From a checkpoint of a small transformer trained on Wikipedia: untied embeddings.
Each number is 128 + 32 x the weight over its row's rms, rounded and kept within 0 to 255. Layers, rows and columns count from 0. The size above them is the row's rms in percent of the matrix's.

# layer 9 attention query, 192x192, rms 0.16, rows 0-46, columns 64-95
size [ 87 100 104  68 107  77  88  82 102 102 103 105  92 103 103  89  99 103 110 101 102 114 116  98 100  91 105  81  91  71  91 107  80 128 123 107 117 102  98 108  93 110 103  94  98  81 129]
[[ 97 129  97 141 140 177 109  93 110  73 151 129 176  91 100  97 138 106 111  94 104 142 112 153 181 134 115 131 132 174 135 107]
 [118 168 146 120 175 131 179  32 142 139  68 140 119 107 181 126  86 130 152  80 140 125 217 129 140 148  67  91 199 106 107 126]
 [ 95 124 127 130 106 140 105 161 159 125 132 111 178 152 160  92 154 158 133  49 174  78 133  70 120 110 120 158 162 176 115 118]
 [184 112 130  63 142 128 102 108 172 137  75  91  66 122 127 150 157  71 130 146 143 107 160 167 166 162 124 105  94 129 119 139]
 [ 43 178 125 137 114  76 172 134 115 139 158 143 147 121 179 162 103 140  95  80 174 184 132 172 131  59  99 132 136 109 148 119]
 [120 124  86 143 111 126 131 127 144 145 125  89 134 139 123  94 103 191 119 155 132 154 114 104 142 135 213 130 106 144 111 149]
 [118  76 123 124 163 164 148 177 168 158 152  66  81 111  81  95 139 152 114 173 150  90 105 166 125 122 148 126 103  66 141 153]
 [106 167 106 106 103  73 129 168 122 143 153 137 131 150  94 103 113  66  84 145  84  67  85 148 148 165 151  87 140  83 172 115]
 [154  54 124 105 141 154 140 214 136 170 121 116  86 166 114 157 135 140 140 159 106 154  57 152 113 165 155 166 105  75 165 141]
 [146 133 132  67 138  98  78 129 140 147 120  59  92 157  82 111 146 111 129 183 154  93 139 147 127 137 145 113 131 126 100 156]
 [142 167 159 103 155 125 126  55 108  83 131 186 164 104 124  90 127 122 107 115 157 110 153 146 124 111  97 106 140 172  57 149]
 [158 143 143 142 109 128 110 176 166 177 114 144  94 138 111 137 119 134 123  75 149  45 168 101 118 155 128 202  94 120 164 155]
 [118 131  87 118  64 150 143 147 116 143 187 120 129  89 154 150 137 168 135 113 125 100 143 136 139 108 143  60 182 141 135 173]
 [140 131 167 134 135  96 131  75 138  99 128 122  78 110 116 168  72 164 115 131 136 112 131 131 154  78 117  63 145 143 102 126]
 [126 100 163  98 185 134 164  83 113 160 119 161  86 168 190 137 113  61 156  73 104 159 155 112 159 133 163 112 109 138 131  32]
 [157 154 142 115 157 108 149 157 105 157 164 101 221 154  97 103 150  86 147 105 158  87 166 103  91 131 165 140 158 138 197 103]
 [118 118  58 138 163 168 137 209 141 128 109 147 145 161  88 103 100 130 152  75 149 170 109 168  75 141 146 156  48  96 132 150]
 [125  95 134 150 137 171 185 128 149 144 146 198 183  77 122  79 123 109 162 177 171 118 116 139 124 143 118 133 166 126  92 170]
 [172 148 115 127 145 146  86  98 138  76 160 148 109  92 137 197 105 158 160 168  98 140 137 162 149  78 134 160 126 118 127 129]
 [ 97 106  94 127  42 118 104 137 144 185 142  99 117 151 146 142 122  53  47 121 105 102 112 117 132 137 136 167 124 155 176 176]
 [178  79 122 114 160 171 168  65 140 170 110 142 140 102  82  86 161 122 142 116 152 148 192 140 119 125  80 146 135 142  94 142]
 [133  19 147  96 109 133  99 108 166 148  60  94  95 127 135  93 111 121 131 147 169 101 146 123  74 142 128 150  99 144 127 196]
 [154  93 155 154 163 130 144 101  85 141  97 130 103  99 190 163 125  86 158 109 121 228 196 138 126  81 101  96 122 142 160  76]
 [113  63 129 167 111 202 138 126 121 124 233 178 180 137 134 133 133  90 126 146 151 158 148 157 142 134 192 128  89 169  58 130]
 [110 141 146 128  98  87 109 145 139 127 219  95 125 149 175 147 144 162 106 102 172 116 148 135 102  99 162 120 147 166 141 177]
 [140 130  99 108 161 140 152 119 156 152  78 132 126 134 175  93  79  90 161 107 186 203 171 147  71 119  87 145 147  21 115 164]
 [108 155 151 105 179 124 113 143 132 122  79 112 122 155 123 171 134  94  92 127  77 241  80  94 140  90 100 144 112 113 191  81]
 [ 78 149  82 170 101 144 127 121 109 109 174 142 143 127 116 162 112 174  89 199 100 108 113 132 141 149 158 113 107 187  89 213]
 [ 86  93 133 128 121 141  91 116 124  99 150  71 129 108  94 164 139 141  98 156 163  81  93 136 116  84 148 189 114 182 109 125]
 [170 180 144  84 120 106 168 116 107 130 135  69  99 147  86 130 147 132  90 139  85 106 106 103 120 117 136  57 176 157 134 147]
 [107  88 130  97 106 156 151 121 135 132 113 135 169 118  78  87 121 133 121 127 128  98 125  70 153 164 135 117 142 181  53 155]
 [ 84 229 140  87 175 107 103  77 148 105 133 105 127 144 173 210 175 154  91  67  95 173 142 118 161 141 101  81 188 168 127 102]
 [165 232  86 130 111 103 135 136 121 142 141 125 128 203  97 157 162  89 147 130  87 100 144 109 162 161 142 108 170 106 166  80]
 [ 99 192 177  88 143  92 134 118 138 140 100 109 122 165  88 151 126 126 129  74 145 134  84 104 130 106 100 138 149 108 153 144]
 [ 93 147 114  98 120  69 138 137 177 187 107  53 103 147 129 125 111 150 103 118 147  69 125 113  89 171 115 158 149 120 147 177]
 [150 121  97 169  98  96 151 156 139 125 152 112 149 102 167 134  91 142 132 174 137  97 143 139 149 148 169 125 128  37 121 120]
 [105 178 164  94 125 120 155  89 151 168  82  70  69  92 154 128 104 101 106 145 130  66 167 157 113 133 124 132 134 119  98 166]
 [105 143 107 148 113 110 116 209  95 152 158 141 188 157 116 123  87 176 110 117 150 139  70 114 148 151 172  89 137 142  94 169]
 [164 162 161 106 113 146 146 209  85 107 197 137 187 156 124 113 107 106 176  71 153 131  85 167 105 131 177 120 122 148 104 103]
 [106  95 147 122  96 135 101 119 132 159 165 156 103 124 171 156 140 110 109 116 159 150 177 184 111  93 114 164 112 126 127 138]
 [175 131 161 102 118 137 100 153 127 122 111 119 125 112 120 199 143 153 128 193 118 121  72 116 139 159 103 152 156 135 123  79]
 [116  65 175 114 124 175 147  89 199 167 123 176  60 109 186  95  91  88 122  98 175 136 143 170 110  96  91 165 100  97  98 123]
 [117 124 119 189 184 152 116 135 127  65 130 176 138 127 170 107 111 162 136  86 129 186 135 186  94 134 104 129 106 169 113 104]
 [140 201 121 112 118  97 157 190 118 132 196 120 153 130 128 127 116 106 148 158  68 140 160  82 107 139 109 125 143 137 142 100]
 [134 131 154 106 118 104 131 172 124 148 119 114 114 173  75 130 116  77  95  97  90 142  88 144 117 156 108 118  47  45 166 178]
 [ 77 151  82 128 153 164 108 176 162 157 163 121 162 137 115 172  94 128 111 119 146 194  79 153 165 175 184 156  68 144  91 171]
 [144  79  41 181 116 186 150  96 154 136 142 141 125  89 190 140 105 131 122 201 122 141 196 188 121 140 147 152 146  90 117 132]]
# layer 9 attention key, 192x192, rms 0.156, rows 0-45, columns 64-95
size [ 95 106 101  87 104  96  78  88 105  91 108  91  95 116 120 100 100 101 110 101 109 104 108  92  98 106  90  94 121 109 103  91  93  81 111  79 100  89  85  95 125 101  90  89  89  85]
[[124 117 147 116 139 146  77  69 117 103  52 153 174 114 106 119 181 125 142  99 151  89 126 142  95 115 124 156 132 130 175 103]
 [120 151 124 152 134 119 187  64 121 153 104 121 102 118 204 102  51 135 160  70 127 113 230 132 123 133  93 112 180 154 137 155]
 [130 112 173 116 103 163 135 125 148 115 121 134 148 143 170 122 100 174 120  63 171 109 125  95 106 113 102 117 184 122  99 110]
 [100 144  92 151 106 123  94  79 136 136 133 174  55 130 161 183 162 122 153 151 131 128  82 149 182 174  90 107 152 127 135 124]
 [106 136 127 105  85  95 167 128 152 152 148 134 141 141 186 160  80 159 129  71 159 151 154 156 140 108 122 151 162  95 108 115]
 [142  94 148 102 172 136  74 154 124 148 186  96 146 106 108 106 110 141  83 160 105 140 174 134 129 134 200 131  87 141 134 136]
 [105 126 123 153 114 136 134 130 196 161 188 102 124 136  78 204 197 116 167 153 114 110 114 143 144 119 114 168  95 143 164 141]
 [102 151  67  99 106  66 110 134 118 176 110 153 161 190 117 140 149  83  95  87 115 104  85 132 169 204 121 129  99 118 162  69]
 [137  85  89 145 164 129 126 176 144 128 167 134 130 158 115 156 138 117 135 152 132 170  94  62 128 168 137 162  99 100 135 113]
 [115 140 130 122 110 137 112 133 124 101 146  62  71 143 107 130 130 113 131 180 139 134 107 135 181 151 160  77 108 128 114 144]
 [158 152 166 109 102 149 106  74 131  91  77 188 114  92 107  90 123  82 136 112 170 104 198 164 140 135 117 116 161 152 107 147]
 [160 112 129 141 118  54 122 106 161 102 153 160 111 122  90 110 100 130 150 115  99  81 145  51 122 126  71 174 129 143 147 147]
 [146 143 136 148  87 169 136 166 140  93 223 119 129 153 146 146  84 156 104 119 139 107 108 120 145  99 134 103 129 106 124 156]
 [133  94 152 167 101 149 114  89 166  78 130 110 130 117 110  88  65 156 122 116 144  49 124 154  93 119 116  45 120 144 128 139]
 [ 57 137  98 132 171  86 166 140 120  77 171 150 124 156 149  89 122  96 142  98 144 176 196  76 165 178 114 107  92 100 122  99]
 [188 111 134 123 141 113 124 145 106 148 175 147 193  81 104 118 133  74 124  91 173 112 143  81 158 145 140 145 117 112 140 132]
 [142  68 103 147 141 125 103 116 129 126 108 119 166 125  85 135 128  89 135 135  79 129 138 181 142  89 178 189 147 103 139 131]
 [163  85 144 108 100 169 187 126 158 151 131 146 175 109 139  85 133 125 137 179 166  93 126 160 118 123 153 138 125  90 122 148]
 [151 113 135 146 149 137  85  90 136  88 149 162  78 163 107 126 132 156 140 176 114 143 145 157 107  83 157 157  93  84 131 145]
 [ 78 120 131 109  82 144 115 162 135 147 178  83 124 106  93 120 122 144  65  83 142  89  83 123 117 179 174 153 132 155 149 128]
 [135  54 149 154 134 125 113  91 132  85  69 121 150 101 146 120 154 134 183 145 160  97 161 128 103 111 120 132 108 166 113 166]
 [127  36 143 149 119 135  80  68 125 142 121 109  52  81 126  86 123 131  89 174 100  79 106 135  97 169 177 113 132 139 101 151]
 [111 117  93 168 175 161 171 128  76  86 129 121  97  95 198 132 117  88 177 114 122 224 153 175 149 111 110 113 140  91 104 116]
 [ 87  82 143 101 130 146 199 180 147 121 177 112 179 139 101 137 159 101 131 106 156 155 151 166  67 185 198 106 115 162 126 131]
 [106 103  98 134  94  94 158 152 136  73 192  55 122  88 125 115 158 148 177  79 162 146 152 133 122 151 189  90 136 192 132 148]
 [115 168 140 137 126 115 124 162 124 108 101 161 134 144 144 102 148  75 147 108 151 195 125 143 129  99  95 141 169   7 106 177]
 [117 171 118 147 179 128  85 159 103 154 119 139  67 145  90 174 134 137 104 119 111 227 114  68 125  49 118 170  91 108 177  63]
 [ 92 175 122  97 145 121 172 174 139 190 114  65 149 114 106 147 142 163 155 127 115 156 169 170 165 118 134 132 176 186  98 150]
 [109 103 123 141  98 163  54 100 154 136 101  84 132 112 117 133 157 147 126 152 134  67 133 167 112 117 132 156 110 192 139 147]
 [133 175 101 142 110 121 132 108 127 128 128 156 109 179 136 124 125 130 158 116 152  83  77  87 164 170 108  92 152 104 124 106]
 [153 179 134 119 116 163 132 141 180 104 186 162  81 176 129 151 153  94 115 134 159  90 121  65 138 172  85 105 136 144 120 122]
 [113 175 102 147 143  84 110  22 136 104 123 187 115 161 153 166 106 163 133  87 147 157 138  97 124 125  87 119 152 145 117 132]
 [ 81 198  93 115 149  84 156 163 102 140 119 159 173 144 136 169 162  83 106  66 126 107 134 114 171 129  95 109 122 122 180 104]
 [111 125 124 139 152 100 163  44 141 133 116 116  24 137 134 138 109 172 134 108 122 134 160  83 109 121 126 132 139 165 154 130]
 [ 83 144 132 128 131  80 147 102 161 213 138  98  74 108 133 110  89 159  86 118 124  39 148 109  94 162 114 128 157 194 131 159]
 [159 132 136 116  99  97 131 186  97 140 125 113 219 129 159 104 118 120  91 125 113 125 135 127 157 136 164 131 122  64 120 176]
 [ 97 175 124 154 119 105 185  39 156 124 125 154  48 104 116 103  84 144 131 163 121  86 193  54  68 152 122  99 147 155 102 161]
 [188 104 149 108  94 131 128 249 110 106 135 112 204 167 115 139 106  76 127 118 156 145  78 203 152 125 157 121 163  85 101 159]
 [130  64 129 121 143 132  54 206 139  94 164 156 184 163 150 150 147 116 137 110 158 137  98 129 150 171 116 130 151  72 144 146]
 [ 40 145 128 111 117 108  64 103 122 115  95 136 100 149 199 174 167  87 135 113 162 113 118 173 140 153  96 167 182 156 103 111]
 [140 134 142 125 135 126  98 113 149 119 117 134 114 103  90 180 131 172 150 179 132 149  48  94 159  85 145 130  92 136 111 144]
 [ 74  65 135 143 165 170 134  76 162  51 188 175  79 117 132  92 104 171 149 153 158 171 155 148 102 109 107 139  68 106 123 118]
 [154  84 143 119 150 152 111 146 102 128  97 130 186 132 133 121 174  94 137  96 113 130 149 227  89 121  90 143 166  88 153 115]
 [133 185 136 107 100 108 153 174 104 147 150 141 146 165 132 135 145 126 125 126 142 122 131  84 178 184 130 120 141  58 154 104]
 [108 143 137 148  86 101  80 161 138  91 141  97 146 165  31 123 122 108 120 118 102 112 118 143 190 140 156 121 114  85 133 122]
 [109  53 152 105 134  93 104 167 154 134 181  49 129 162  87 137 122 118 105 140  68 157 164 199 126 153 180 120 109  89 141 105]]